python train.py --hidden_size=256 --vocab_size=1024 --norm_place="pre" --rope_fraction=1.0 --beta2=0.99 --max_grad_norm=1.0 --final_lr_fraction=0.0 --train_tokens=348900000 --max_steps=2662 --dataset="wikipedia_en"
Each number is 128 + 24 x the weight over the matrix's rms, rounded and kept within 0 to 255. Layers, rows and columns count from 0. Numbers have three digits each.

# layer 2 MLP gate, 1024x256, rms 0.0995, rows 728-836, columns 0-127
110150126126105103131128152120116127137111139117120111124110132088162137119094121141110093123136130089138103097098149123182106100110132174118111220141078142093170113129117046143105105054159162142100149142128105164155125127093150152103152135153109127116086093118126133121151101144171133146170161176155140138121108136138196164129143118086096122119198171116130132131194157105131117096144
133165136148116117141101135131157101124146121120106143118133096134137114098124140142139167122125133153189168132154134112116170064111125133141109102214125111142163135155122076080157100156062153129076150147097121109108084145188155145116122097105103155115162142085144112116104140105166120132103094099121097134134153079163131117122154123136098105159101126104145137063113152082118123134157
140150131125160131137091145116110129156128146155114117117144107078138085160129114097131166104112116127074114127128101143128127138144148071141123166139100122136128095130123142132118109097099100110114109120120143108129162106154163137119085109093114122099166122150168151094134097143162101114091137115067109096123112114135113129138173125128066108104101137170127134130100126116173121135129
133137154107182120146135157119179099109163086119109147126124131076152059122127109133110150126160130144086148109130125183176153139115150113162146144152146118113106168139108153152123110154147136130128148157069117113165122191135164116145145151109053141142153190150129136159126101126141122124105136107126138169086091113118136140135121118117150092126110089098096118095156131128143165126123
133122150131162146154159141158151131117115124141117117120132082150114147112171123123177073077112152164135153119110118125115142111123132127145158100088152111170137143139121121163104136126124104132176111136122121136109107178103095144090120159093122101117122133132141114111128115112152149129108111099102116177124102137093116169147167101100143096094093123141128111116113120142154165126113
154153167100133110116113093158165128145141174149131067111143104148170139090172147142107094105065118097162152136133133090142150126152069138099175119140142135150149118145121089108103113130167106139137123159147163147120128149153194165164123101133103130128090148137124129136164131111096102108123122179155109120141116097105127121111090124149116126106169148139142156126118139093192112114134
127154126153092114133114112083109157161081103161140124123126124130120142135133150116093117126131103185160133126114110090117159088138131146136117119115154135135131145129172122114134107148131148139146165150147111143136140096119165123104141139109105115122164161135131147108111123125101127135136158125164173109131120121127124116117119097124140121148120145156087098148135121145103160099107
109144164127179131137121134097075094137198132141152098096079134106133114146130137106155107154103143120147118133131127131146119141100126138155097165140126120112112171142143125131125163137120150143151107112142083134104134113127094148077147119138150127138092134104103111106143190085165121166117110144111154160108130150111110129154152096121095123135147090150083106130098141129138128108124
137121139111186153161134106154143133108130144156100114135088116137158112126157119134063110070095131132105162144079130137088105152132127126117169130178139130142135154174125159118078156102112152156098161118133111167132081115140135151113113134129113113132124126114142138112190116157131132135130117130155162114107154158151118165173150160132174150139134122137077133122120107109130129149161
130178105158122142177093135117140122152124126068166127109130108140166113081148138105119098139121101132102157113134135122161121117137169090140128132199144107154151139160126164155108096106132096106112174159106118123160133122133097138084106074134114118179113123113106138147153072140087143152117118164155112131136128120118112145147152124093131108089190111143101123181137148118110116127122
145142093124126156115157114151151143131130127125127106122149130176109121158137136141134118127140154120122094140112113132130117146154131168078122127131126103121150129157127143108094135089132158127094154187103168148131142164130142110144123124133159096119142150146120131158180119119070150127133057151108106128051141120160111129131164121111100121074139113117157079122125107137106124098124
138119105147105156138097133120133103116095074131155147160128158138094170139145115157121132137152123086074152145125118118133152095143118132168109117129116184095138138093186129147123167100120140125105120143130107154070162164125094158140139119136055134164118162125121134157113140065100151142123154130143114129095129142138092118146127111096134147090108093141147121142100141110120135145123
071111144099133131164154112126141109129121130130113113144148152120126139129106124077101103149127120134139149060106161137163131129120142134136118130139126138132092143161146151110124115138200113111146110128134154106127140156142109090146129131089107130128122101098099090137128118093133135096096145128142114167147123116135111112135103154143121139089106178137137163128131157104116127124164
124095155175122158159121130105148119117131129108118079131163098095094105097151137152155088107102115110133129146100099112117133126134082113148118129121125136183118117188138108131156077128141094130124152063112113139156105115114136139150144137142113133151116103113134135149117114114147154137131088131118115090108092137155088126109106135118183174088143167056153150113146087147121134130133
119111162104139116154123120150129149155098126127115149120135116139161131141144130146097127152125163146101124164147157129140148096105164085141126171117142115134136149121153157176134135089134109125164122103097126105132146100162161155153108153108146106112118134100142110130107085150122152088120124132118154150121130119136173091121146139128122135118114134119156142170138167074154118119112
181136144100123101150142123110144100106126186160147124134095075075114077117166118149165111117103147123124143113135130137165141103142121101102117107152174174178174160140109111115161170092092150143158132160131124141095113135160149113143119153115171109146118122111122113128088146130145148131104112164113117121150114111167188166092158100137159100161104132190114100080130139094131117129118
147095147099134115143139145120173117107140147108095156112101109133146126103118110152146122133113122127132137129113097173140181127167111075153123129143113117095132129137132123134152169170138163155099125106152154103108114131166113121169166157141141102108119126113128111153135122146139122123116082090206162117136119101109152115153142107126104158137116122132157175164138142155102141120124
115149143132106141122165107130103138101181115130111115125147126172147132160105153177073093140130098137126134096143124119113135079121096099152132119143133129112127109083133121116134139167153151116113136086132112160104161117159125127118097127137108123134103094139110114166158138111109135124131147152128132143137125145123125160145125096116129107146145138150123118151110133105114081146104
084141140156127115151137124115164087106148106114113121171146094121137120127110124092118148118097140136165111138107107144151146172119130167140131139112147146154145134165103128156093153155083134085172095137143124152124158128121143133117144122109131145090161156115199153163120105087087156166132122123153101151138119085132111149156134124123141154094148148145123113096120102135122145120093
166186161108095125127104098123133112148136134117132121168094115127129107146130116161147143109143168107103120121141149149138126073103145083097147119102116134105101161151138161139142129108121145126114137094123138157144083116129139127112152149090093123118142110104149173106128137110119088143095116160124100104121140178086123155078118123093108133127131104160154169123099109154138125161127
194106125096120142113135161147087129130112154128098101139105123132084143161109144136151130144122100142099120066154139122165114137149124119145131109135125152084124152143146143145124181124103153126096157107138141123132153148141128149189108152132159119148139145130101139142113135118099181179107107113121104130100138135173133153080135160056111130142143124115096139165094070108135131168122
148139124142115148160165124113131142106116106112119114144127152120104126147123128104077139155125154162161171131130120146090143134110147109120133114088094157138172151125137112117130079121145103148124138123136133159109173147153156102131154139098129117145110112117155145165118072095160122104093176178110145110114126110109108144148127131106149111162160116101151133098115113101126140151126
099089133181101145135149147097104103107104131153149147079104114144134140141173154127097104100080123114103124142150171144148100147183095191172191083134118091127091133164119118106137091143104126132128157168149125105119095132154184143122126141149120145123135119150117159104127105154104087124127141126107163123113128121089102104157105106145132129133192108119143107159139140116156120136118
111142099126123176109133176155132103121097183109153184110141185155152121155169123158126107101099132110142133138143131134121159136154160149118144142115132125108113155132124107131158127125134087102118173170120118125134103118149130107187105099174143116116163167151138149102152109115118141130107130168103104113138113119146138143123136108150143153133167076100137082101098139140139146093092
088157156111096110125166136159153122139110118123106147142125160149122118125123106107117112142177141137136154118112181145149142131140126138144082113108080148146083156138107160145094168164114186151160178144132141094109130142108145156122079111150080146145086111140106141144103125149146145170090129155149145149166115125142144155126120175141112146118126156185116102104137147092132132140155
132108100128102114139132133104112113134122115120086141172139135128150134132123137156133124162157133143122135138136086149137127104164150171147116153123089108124117132116156132135147127115147136131122146098111131096127170097115126135114116128107106131141101131121134137109164097130153109153101153109116096166124143138149145119102140098084151158147117131120162100105133132153130172134123
110151170169095148173101136121113121112096077126143168100119151109142145129122146094089161139143108130161144124181175164132180130143123145094159117124119088156141139165136124185149083144114146123121140112142163128166137155133111108166119131114151152167111113121157128103154144112139107103137092136133152165131112120161160126130123131098104131147154165123124140118123147120147121135144
158150119090110107152123170110132116146111187127096157140129098116117132139132119137132146174079119129164108124118124138110119139139093097067135089094167096151123111156107115121125146128144172069128163135146120130117047112143094101159096114131067118150112076121120123114147132138147114088160119164154122140120145126113110117109120097133129135143128144118115124142131136146125092182099
140122150119132080122132120116109162159095127182134134131109117178162114103097154149107117187129141145157153125151160102144107127159109108133147087159147102122116159155095137153127149152119089139137115146127076113140126072158141124109114134127110133123135127110149131132171118113106154136120134153154156167144143142089137163137088146138130159078125123105127140175114109136148153172121
128084110126118134124133126112143151159146127156126164114125117136139156138121095136125109131097111126100124124106099157129126107145102155093124140107102156113120140126139131122147154112136156184100142166145094138126124135133137133155151110102109100101173144108132121160131161131105163169155078149184113157156101098143123086172126127076157130119125124138101100169137136080167146133133
120161146146131097124103165114157130140148110112099172128083137172099128140126132100162142113120115100138119142118126090107130128114141158163140139083112095072126131172133127131164113117121157153143117161122105147153125117123141132156109146152132121138114125126086129156127113130173133160122082122160193105096134140172107101118142126125141155148152117133095144130124119129140138096135
120098170065142114169121163102128097138135160133158124161152131123088157117100116149142189110119132121105099121150160131096147123121130129140131114122124152137096138110122136125106101124150186135101156133098156137118129113115168124093164141120110119104148125106109133110117101101116158171119136159101179170044132135124171145122199182123106164091142145183159156116133131094102112086144
110109173110148173099117106150126111125116192173139112148131085105148122111137102129188106088137122166163122091144117127157148128120117127120181154129118141103139057127109118144135104113127151183160122086114142166107104135087184131134149125128108127119122162151090154120129143117121167173127164113097155116139143103110142104132100120158129115102127122157143108093132108125152126134096
130154118102120114158159162124156165123153131079126160121127146121135059171115111120135119138135181135154123175129134156170082104141089167115081152162146135119131127120105144111096134120116110124112153128133124084128083143101145125135145101107135071149146141104107105090136139153155125102160102143159121161155160122114098151133118126149143069118100168138121052135082096122137120180083
112162129134082180122173152077133097105148121174108132136139148140132131130072098110165107176114120131132142132084073130124182151137103075102111137132111091103113101147151128110097100099111195124169131128146118142146121118133155123152188146145099106168130101118124145115110161123138127081122112120124075087116154154120142137146157138156060120099142168127131135102120113127107118043140
105100122159132120115138112127150124105074119115176111136139175138142120093117130095164131131112135066162129167144084142126153133136172147116121098146134119107129151137100185156127146116147134127120156191092122156146130162146110125183114084142150079138097142123092095149146106202142137118085116128152098122118097142094112108117087140138121103107131127123132119147101135133157111099125
155179144128152104137122163107155112137143125128141140152114130112122142168100140121125097159148144130095111130091141167121168137116138118145120114102111128131175137073157123145120118138144147111096130169156151091092160136120144131131167148131091072129145142113116086107143124156078148133131116117169134152131138112125123134112114105185087063101111154106113105139133102127103158137116
092145148119165168078103139163123125113099136131114109159129117113136129114124140123166088186099162109140111190141136083125096119094139120129107194140121135076105130105118170065095115118107182119149090153140142123171115141084102135160120139110123112136164090086140121113110132156166178127134101154126104140137142081110091114106138157106105157113116112123138161112106129131139121104098
109116143171130151135142145114130121106098110133118106123113151145117106177148157122116125119056115100136140106151145082130137114070138157103116099123141183194152110119106110152140133173143144134175151140178123169146095119162152151121150109148111161083167142121147116144140132104135145111136136121128106134125112204130155133149131135113138114133114134132126108159090137131138123122167
125149107140111105135091128101118107140091116122127145151094116093123095120101107139117107118151114143136121117105148143138080140107115117146047116137083141114145136155134122135128078136142122165150091122081114095070129146108142099140168198096133100111134082098111117136094143114129120156134117145141098145132162157091124132094120092100141103100116168161139160124148136137111094125111
109112157160100128144135119118120105123083086107110134106112158151139129106086145108144106115122150067138126144089156124131177115114146115129094175125123114134158123090159103142119135150142135121098166120123142167154111144111119106134127081149163152173144111139127149117179108167154112158109099152112139116134136113143134121159125131120124116085133135113137102131126137125119110148159
151113156176122080098122125108142155143110111183100163109151139093148060116119144056139140121139126113083167121121103118090143099125119137084135112095156084124154077133154143125134103185145142120129131080104111094171122123170123098117102120105128138109097130158148160149164143169132146155125126140151141112138126089133106108117110090127152123115111134142196148180096101143082130139121
110133163139092116122101127131127127097095137134178147112152112150138153119098099105131099148115151144116093147128131131177091107134159138116157143098135137140103113095129156112155128141145134089124154105139143144105120154129166089084152136107138080115159130143142083091130133157139110124089113091140157110152109160075136144138114124116102100137111150152131139164133089087111158115169
184113112099106165151087094121136153127134148107099104137139126151107125140102109128109130122117100155139135112134092124157151086161126168140135087103119128112129134104105151129133134123150144138218145086147102149111150124135105124118151151121138143128150084170143127138122107145125172130107130098123153171146119136115119116156203126087136102115136156141155128126153135169122138118153
151110114140118179142178089123081139128157121158072128137105146054183148122064149084101089124126098110125113145118129133108109090110093168127130141104131142104106094178095134173098107186120141134162097129144126118140114091128068144097117148105153160079156152128121162102130128112175147128152147126100154117131150132158152111101118120153110129135136154152126132116094159128107131163135
158129142104108143143104158076135113126135068131090091168164159126133080137107141146133151107151162130126102108116125082102090138131108111128070157105153121120104149135144135132133122156139128131120114128114144113117167142144105163144114138125101139122122117167074086150083097132107149120128147113145132152105105080143149136110095085151118142123126131103132144112140117114127128168126
130129186128116127160140135117161157151114096099154160130087122102123125171130131124123119103106114132101131127129131118099136133117102131159114121164128126101102125183084121121144095177112091153093127116173138131094095116085104104093127155112095129114161085131138143113097142130136146148137113161126130135111106136119145128146113158132117169159124108121152174127103159103133126099149
127103114115128146086097106083157161105132186149121168096086120104148137096153164135127136123113124191106146132107126121124103117098141134148149103122121103124154109175126114149106096116114131157112124138091122141113071139146142103122071107120190142114145135119095088123114116173107110124139190129120110105126170129186139125142081089110117109120138148124129150111069142119120128124120
124136137146074112135137103089133161129129163112157119190158148147137101159132085149168134125141108151128092147123115118095090145146133109119141126115120061115110130124059118128133134176120152157167146135169079121180133155132159136126106125125076133107101130106096150144154114133157110170148129149115126129137128133133131116123154103136113079116139154146134105155120109100132150136137
148152134142121151070065153179123161128136138148141176145109130098137122166128094177132121142150171100155070121122154098153118125120096121149102146104142190112132157132187116129136139155140136145151115126112130139145128136103106118126118103130137127145132133153139128122133148179145077087111118169124143143113123156142122122123127115104133102125118098125122113115162141112106156145131
149131135111126182083116127142103178110110149158145139116117155109075103147100145110168113114102134097147096142144122132148175142170127157138116123115116133084137144096105133147107166088086103131117164168167127122152157117123113165156093104132146094120127144143145127127147161113180165130157100146108109178142132159137143134111111132154098145129127107107109126141125111125090122123126
132084137094135120090139125128188102105126112113085150128129146148069077102163126146149151149096161102133197124120090110163160156162184111114132151145146129124122064155133120098057103099146154137177177143145148198120155112141128166118133117141126152105129141093154124116114125135084143088144110136120148148142145092135110155125134149160118139144134129109118152122133099093123133147137
111106106177087138127167123110128112093117158114114172153105089120164124133084146103090156105174106132097172148124145127138091167134106144141066158127132165141067126148135094130166110141100160126161094115172124133098143148151147123124105113118066127101180180131091123134153154105080150113139152102117121195145132129129090104169122118112110131116155144107134135154132144123156160142169
115143138113130131115139130127123154112145137092172121128090102135107138112103124131122132133173131126148131144091132128134103117133128097130145123113108110115115152103110109159137139115148103139151139108131129157138137109121126110140119148107134126146116116132118131115103176141130187125101127157183146120074141096141135106100069139131142124110123137147123114139080068133116151154114
130134093114151127124155111092131122191136126148119080125110122208133098115131111120119137127100140137125111129117080090145144060120127137127145117099119143131183129144125168156139123131108105187139122162069105157120141134161129113119153153147161148154107115082126139162084109132110150133119143111127134101152160139121149143183107123182141151086151145140154113087138102117128126091145
117164098143127064124115143158116107119089090120140132119117149172115136109113117074117066126117114124121114135173130133200106143117128141132133166126112139152100072082138090142127151114142136143119134108146100154179132106166160097112133104107124109121112149133163119109112144125114137147139122153161144138146133109133107093151159146114124118131146100088163100123150101113149104144138
107096130079163143122131155098081141116131159127126119103142111134149137134160095142176132108126135128107132185111119151142160127180142117168127096119151115122139105077126155146121140134161102167145164123124112123147149126177130110153139158102110119162112180113087127097108126114140122080115070104152123104091155197137101172113137138101127126101184107174100121130172152085093129142117
148106149139131136121159118131086121080100109132095116151131145098101132138123143101152117111101085141142141102093153121120122105118132154168167122137141109122127149138086109147126126134104177112140124101127120184164120095119118103120104120117101141146138141111103151106076163091143149116182138099114145134094125121132136156125109119156121118163116119114095129071123110120116096106095
160143141144130132124117139119111089151118148175159134149134170129121118129125141110130092121132123193131079113138125192128122112142080089158097177107139139146130116129124112103139114128136110137133107150157133090108094097140140108152149156153127152164100092092123114159110093134127149115103100155125121087111088101130154138092083105126101128081144123114118119192131155093114097143134
133104149122117104069090109117150102119161147122110143139112104108138090118126129138140117142116096131102146121130116110116097154135117110136108124076121105087120135129132119119115111156138147138118122143113094161148146122153148143136113112140103168109081101072144144160081130153171111101135148128131151124151138149159129139153154106186142124130169130158091103147119130149102112125124
107114133139158142136107153102151124142134144106130124114110110118078129115131139134158103097125137148146198127146157140164133129112113124171149130116139098103111099149142141127120127110116119113156097117071136151166147159149130139153110129111127151138151170100130098135127138138136126129107098132140153112130122118134133133122142142171148169174141114179118175154122097173168127131090
170138132155161151129169132130164159088139116085141120112130170099092110130131160161096129135168110135079159112129170137147120123135183103145154201091165093164121136126129111186136122144129178106102082098133178137152157126164110141162112136093165112115102142070141142125126128133096124094149149113115128093093143135134168103141123106128129142126148108081164121130135147139155129114163
126079130165123162104114151163112122126149134143127100142166149157145133156107111107103118098132101143104117138093132132090081155094106131110128146143146125118145114104106147108165112122123126116111114144108107157121132139165113149145111164091090140099108133146143147121143158129104085138131119148133112150136144135149145118178104125159147107141118132144150137114147148110123140176120
100162088126153129126134163124152119106120147088143111147133152184134144151140131085102079139093129112141154167144108128160067102121136130170185126157121109080110133093100159137130106132156098121110121151161131124147095102128170141099155142095118124128153107104102101103103130112165151122148139118174117138160118110087144127081176127075130149123168148133181138156107151163172130142139
138116127161123147123192121173128155150085160183148125093113089138132140122094133111095099137111093135133127091105154104126127162128094142146086146142113089097156120126143142111124092108107116109115141183130090139111129137115137138145133115105140109174098090129150147120138150162093118133126089133113126063122166122139145155130091125140106120158157130118139122158127131149177081151117
140128151107136115155108140107134105121131116100106140113118137171104176164163125129098097161146104167130135137107134137082119100133131174134125148133189126148110135144092110123130141108127118143119140110107112147113128147134142142118112124137162113128115143124121117100110139129117186116113137136164110125146164149143147086154123149109164106153113119127125164144112108151130129148114
132092141137134120134163158139066093138140173120128081104105147127141114130124153113119111130154088119092118099096185138129146103134105089139129128138125207164101124095146125122117123111113146135147145100124197144103143118074100148158126121117112149120159134119186171144111113118088115105144177122129085130108146142133183125110119175134110113146159112136139182148138124140102158155132
134149134116130126110145105149102073085141129148121142128103142128142131123124100120134103128176124163133109126201131152127135137131155165075131094096161142179161098162067128157150130145125173151123118133093170161106155105119092140119131132079134128156166182111122129163126128164101108100106081126122127099113132132145165127110105113114160159168128142140134093108142139122116092140139
106158178134103114102092128137052196138125171122106114119150103139160141127076121121091145144136130093146104105088173157142104131078137146167135134144138116116119156141121126126111150103091165149150137153091152094142091100137144132172113116125141144178105113106086114125128130121109108093102140135143128124139136137146174120131105152127133143081125141092094110076147096153177106129127
166119161167092141118190149155123181070153128123101132147124118087123162137104138130142095158120172127134142112107100149112137125093153092123115122124144135109122133060146192161118103118133135102102094115142139139138142138134104136142089121124156177116087141129157118138108184105178107139128106137124106124115071112128093102108091074115122114155123106115125161114103151132134109164104
129109176106162144093150123093172143134148155087143123107136103140106143167107127109122116109116135132182113104118130157139139129139108160154146171123128112110163153147134120168101136145116146077132116144109108111115124096157092139115098096132178098111110173155114143149140136117186091113183152116170128111119119154143142160135122159143100105140138071134091138130084132165129146114138
123114127109132153105113116102147137140135095127129132087102049166133100107135139138130085090127142134103086169117133171113118136157129122143130114095132093127092065134121148127139114129153131117156123098122155090084048157151172121093131102098124157148080118193138137131128181133108142123159134163131133121093116115144139129114132119151134170077125115103175158103112082125109129161179
108119138110130100124138144149158146140134108143100098143106121102159129121121099142135087136158120114164122120150096146130114140140125133136116170083141129148137145150127154142117120139147139139116126142120118132154125095172172171107174146092147114139145148125102106140090115110127119123143105120150123111133138120127136158139118146132121097088120133171151131124101160153145144140136
122133126151156135113153100136120123119119093134151147133139140131089117121114095104138114123128099141170088117109133115116135121128132113171158135154146133129149176099123119123165141139096160159132132095117130147095112139130115131100096138124135092153131096090061106096093109126126113166136126145099198133171175092124088160074117082098119125097088104129106111136090121116136112148148
125131181151117172162134105089137129142134135107082114135100118125097097099105118132113122103128072164132111172102167108099127142105100128088173144111081147108148155135080142146154153112146134134204165153177141165142110131120143082121099108130133187113112140140108126137127128135148136168151123118107145117164086133081125128107174106095126145112094185143147148077112125143135160070112
117086134114165139181166081110125146168148131106132146161139138118143183106149140179075137124119134090111145113149113138101130094116098148122152058078097080142140113121087102129175112121149112105136131099173140116129161139145104118097119117102124184088161139132140089153164113172138131137138131102163143141125124092150093107134121117132112151139144117149107139152198177106145128128108
105101134128170125123126129132180109128129126090113167114112141106115128098137094135166146163108134129122137121144102065099133061149124119081104092105140111067147162075137137128081105174123132124161132161121157102129083140107099164099083163094113122098118127145138145131143171155136122110110171122120102120129135120090134163160139114133112147099124146106112147161128130122100138101090
098139120099116125124083111141139114124111112123132111120151145096138067087149119150102127110119130098103084127119165085101113133181151170185134108137128124126119112141142157119156108094139118121135144117150099131120121145122131121119132142124134093130155165117142129141148138113154157100120123124175133147135127127149120129109124101156113133118113122079112110157133130141117169098136
140127116094135138166135113136095141146124132125074128108064128125132126129144117120172104139192139063132131107123093144126123136112133109154143143134154138119143136151139124116157151123111130152166131110113131198143159136102104126166113120121138119127127087145146153121158135139144182129085101138126113119105086126077162135085179158120105109113122153164138123086154158150126139134085
164141122160141179118135140151133145092109120176090142118097098094115128178143140147092154127103123115118103134118122119132148103125128117143129171132151137133197158137160133113151123107104084112089105142141096148117143110157119132109142104130127078111114101126105174096128182139119155150148147163146154078098131117123121162134118142117113120150077095127130135147107093143120086132117
087134100114138133078127118113143119154118122163134162127149117147139090126132101121094146120077146115081145130150150111110120106105150145143111134096127110109146111142116140130150149097140091161136139113132108110144136116139160113158127110125085155135122131094144152155149133147096105141103120138158145144130137166117122144076082122100139130088118112116141129105112122114151116085198
162145121126178088122150085116161094143142113072108159141110118161170149130127126131153121117116124120136145128157125126094126129113122123125106116140142077146116120117142112090119111149066158129130101115137153118135124156136093142101104131126142157150102130136153081138142179129130126130119116133141096122105113130153176186158140120118094141133178147120153123120116181114105136099053
137141081105115139108153141096108129152092117121134113136112133122098127096146083138150122138144093101139178081105153117139115152137139148142089092165137136118111107139118113105113151132118205116152135126178134132111182101116200141136097127145128150142143162195163127084102132131155139133131131178131124122190169166151150129155127151118147130125105140148134095117094112146119123171104
159122128134091135128125138114146113098144136125092115146163141136141124125122115144125120122121118100129129092129113167119172157149097109079127123161144083102139100119119130189134129131167152133089115148106108140147102128152185113123141085083088086112129109118089101137124116100140129088057174120111124131134111119100102113161131125149149126127117147131133091155099105116100138114092
145167105110181133116114124161116131145120139120132091153147143152144106128121116133102090109084117136133122127095128140081141071128124118112181127116128135163105120132123075109145130126171106121149127098116137157149129135162121082128112148105084134135118121175135123155051135119124085142127128091181099158113136110124119144087115121121139107096124162110108099170127130124144145140136
137128134115127177120108090107119139158088147120084098126132169089170126139131139159136121131100161145120095145119108127132171124132122153122100119155156169126096141139085062120095151114120106141115137183132153138126135122126086079106107144130083125130102158105152126133126189129120129108144164162104139117135111111132132121131109091099118137138170143112097100159150170111096164128118
160111135126134098125149125127152125172122126146158157129123082155149119096109133116141101152159130130112122080119149120121128157111115086121134122147094143109070155188153091153100176134102148129117163106105121100107144129122146126120158145107123131102100109153119137094119143101124173132145154082091156163093127114168160120160093110092158147122134129141107095103093114108094173104145
132125113097118146092139138107155106143101116113137134121121146137135132125085122137172102139141149105124117156117111115106121093175128147073108114080134122139136137125144127126141130114123139114115144161146142117113097114132153113137149123188137090124121123126116138153146122169131139153135110141112149104186116152121132127118115086120144154129117118126118113109140090125128090156136
146133148129132185136146085147099155133151105104137118110098129149157140164161139114099135134119054109140163140121100106109142096119129139134149124131124125127136170158136126114109136133107127150151115114136116145109141168128123126137126134111112123124124134111128165099136157078147132094164112108115139141142143122143096151146120125158113123108162109104114132125142141119156133137157
135122173136116124121151143105162127147128131097106122156126136180116113105081147124109140116148142094147091095158127140117130147102115135147101121116134137151133115135143113106100151090153133115164124167090155143147142164117096136130133112153070119114136119066122090155118148110116122112104132102132126114132158118157135120152108156116102125113170127125109128144128128113141156124112
078102160150137137061130138118155185088120148138096139108135140131098131170112110160136123153103130105155073125145140151126149135149126138097063152119126130098153145147182098098101171178127076195096147116154167142134115110105100119148145163141152107154121083086137121141162118133148132142101094128166105133104093140122151070125125120171117115119106128122149091107126147145150101100163
120159107139126139161101118051125166140078111136152126122120148129110144085156129167122089131175148133139137158143111085121147143182101164140117121156113181168117128111130142139136109115148133116103135139114124112140141133158124106158157098100146095131101161102164128175134133122112117084139091141109148166101128135138066147132150126122113154155134118101098181153162132139106132102156
110122135084125122111088170127075102136144168125127149130132115095091119141121138154157111130111116103141139125137149169119126083158161137110151163113160130170120146112163139135152133145112108125119145166132120122136113151144132101075093111099134131116157106121170117115138125128131160152089119180160141105126132102089167130155113115134151138146114104146134150138125131139139102139156
123097115149109116136125114179133129128127151162138175165172123146114112115127127137125098134081130139080151120101133133134106114105173140163123124102120146130123132117101080181145135133132109113136094111138111108139152140181103160140117150094086136173103158127138136119116140119131129136122126140102113116132102112142112090114124152141130079182103106135165156141143138087128117143142
107176115171108161111116125123119165114153138132135104092125117119127131123156141108137103170155097117126116156140103158133159153097084151125107110118119136125151139091154140169079126145119124151130141153133093150151131176142126123156122105128135161149061087102124134133146142144181110125136161104092126102168122104155146096109127128095148140099102139096149114105106136108124131130144
072112128157139131108101125138153104099138135100127153081153123123125131111105112145149153141133106174150142166117093123112123170128125132111130094151138090109118109087183176162086108139105120137122097103129104130153159134089184143114114153124084093125147165131122123109122093131115113097100127158127162134147116185160124116148092102152127136106189161120117102092128159080120153120134
103121144151118114121092134114127119169080107120116174157135152111142166119154090124167090167101082127081104166111091112113154103147155123119117102115136126095139184152114093165107117124136114124123120137119126150170117147168141147114117113105106144151085135112130138106115146135158143128090100119106115124123137173125108141113138138099178127174151133106091145126123109110124134170147
142141128127118141138083123128142149141145148105135135088113109141125162159154142162158112116111148111099136126137108141140136149093128141100115154125151131138107146140143117118149130118119142103130164140121136162162137168125114089106129184111141158107115145153137142169139163117131157167112127149102121152117106145147160108115109106112125120118151144118121112136099145146116138154126
158122108122133121187159135132121153144133099152099122140093177146130115143180130149128118091149126139171115116107133133123112131129123159135111136131141124159100122158143129147122130141123127155130143131116114144077109107112135160157140104157114154103133114161104117120113106125106151109113102120136081111130116106159104107134115082132149161108121163122146110140169120109146113080185
155073166148168110127164084130087111087142125119108107121133081116113116141147159084145088148158144130056166128124073131134132118105123119124131171124093148069105126162168118121138129131177155103131118167168109044074078132135159140161103124164108130139131122137173087093147108152092143114139176107124116097146138117120104095099087127128135122119157151108110144103124142117059137139099
140139097132095166101096144142131127139176088135109102131130162140123104112177122149125113135113123126121086129104121132129143099147140120099136141115116144119178118103096118137177058111122123144160191121155140192148151064093134150119119126102124153122115135101141138101136130117132147165183138132129104162128120091115168139144145143131143126114107101147205084171117119149149130164126
123113138132090155140117113135097132145113135172107133137148115102111146124093124128085155133125140077159101128152109152153117144139069130155118115117107120132129133124128183108151105147148107144146178114139081137139111104091115097124131140132127128095134076081124140123126120117095145128144121127138110155136130090101131098136162115112104115115101152122124122154092129131075130165121
140137116124147140158108140129145106122084133099118117131124162078125129126093124148088106178143122124148129125126154099134113073154141113122112147103090094067124143070127168144157116101179152144144080109167093166183134127169143139125132141135112122113151100126118116138153148088128168166170115145128101114134105150135126108122145104142169142126118124143109104127146130116161093083104
137138104108088104156144145112160133116122193097118114123101133125141119149148148113104089132125133178117139103069118135099107110119119125093124058102144105140093119142125097118099102130103134097139178146118169130111145126153158147128142128072106144107156074164139112143138159145105132142132112159117115099113163120144148124138142125133169140144201120137153127129125118141135168130114
100113159073125155110128107167140112119130096136147151100145113125139139121157137162103133142161122147132126113179093155114143144167128123128161089143124139095144092171130194108128125107121148132145148125073128140134108089098171122124143099115119168099146142126161124112150117176109086116091117157133162168114178096091168125129100133140139136114120149134097098113097131119088158116124
101122121085121148073079171108111137131083126070091141112131135183126128106103122097142113144136106116085169122118087131134102140077137155103147108112093135155138097143129135119122136107176124120135148101095165148140103150139130083143162135134091111088103084134067159131111107113115140158142125176110095125108136079180113112131138100133153151083102140116117119175146132152133154152118
121167128092147125085142127126118131115084159147122137156120146156089110135105089122174133142149118119123105150154168081127165159115140151101107131139149139120133150151147133087123117161102147154118134112127090124132124109170194113113130133151160134114126136084102149125140046136129129134089125152137175128154114094131111151165115154117095121140119077136109107119097135085158100139175
109155091094117143145075133131173106151147108120126133131144125118110162117170092117144112176085153107112134166112117123125136137098176118158133125142134142132144168104069144104125109160130093134175126157127096141093132164106131163147111117098101115138182101118112203148144163125147149146110105146152138136146098142135111116150116124104144151115138129171159128115121118109151090148140
102147118144149101118102147102127159140147133132117118117111146129141154167150170130120123095124200097135097114162110167123137079141088135175112161125090099137104154108144087108174120126160167135128131137104128124169114173136085117121110131127180089096113109128113165076125127126133143129129153154086088120110117166071117097106106149116170152099152071094101163106130146109073137142117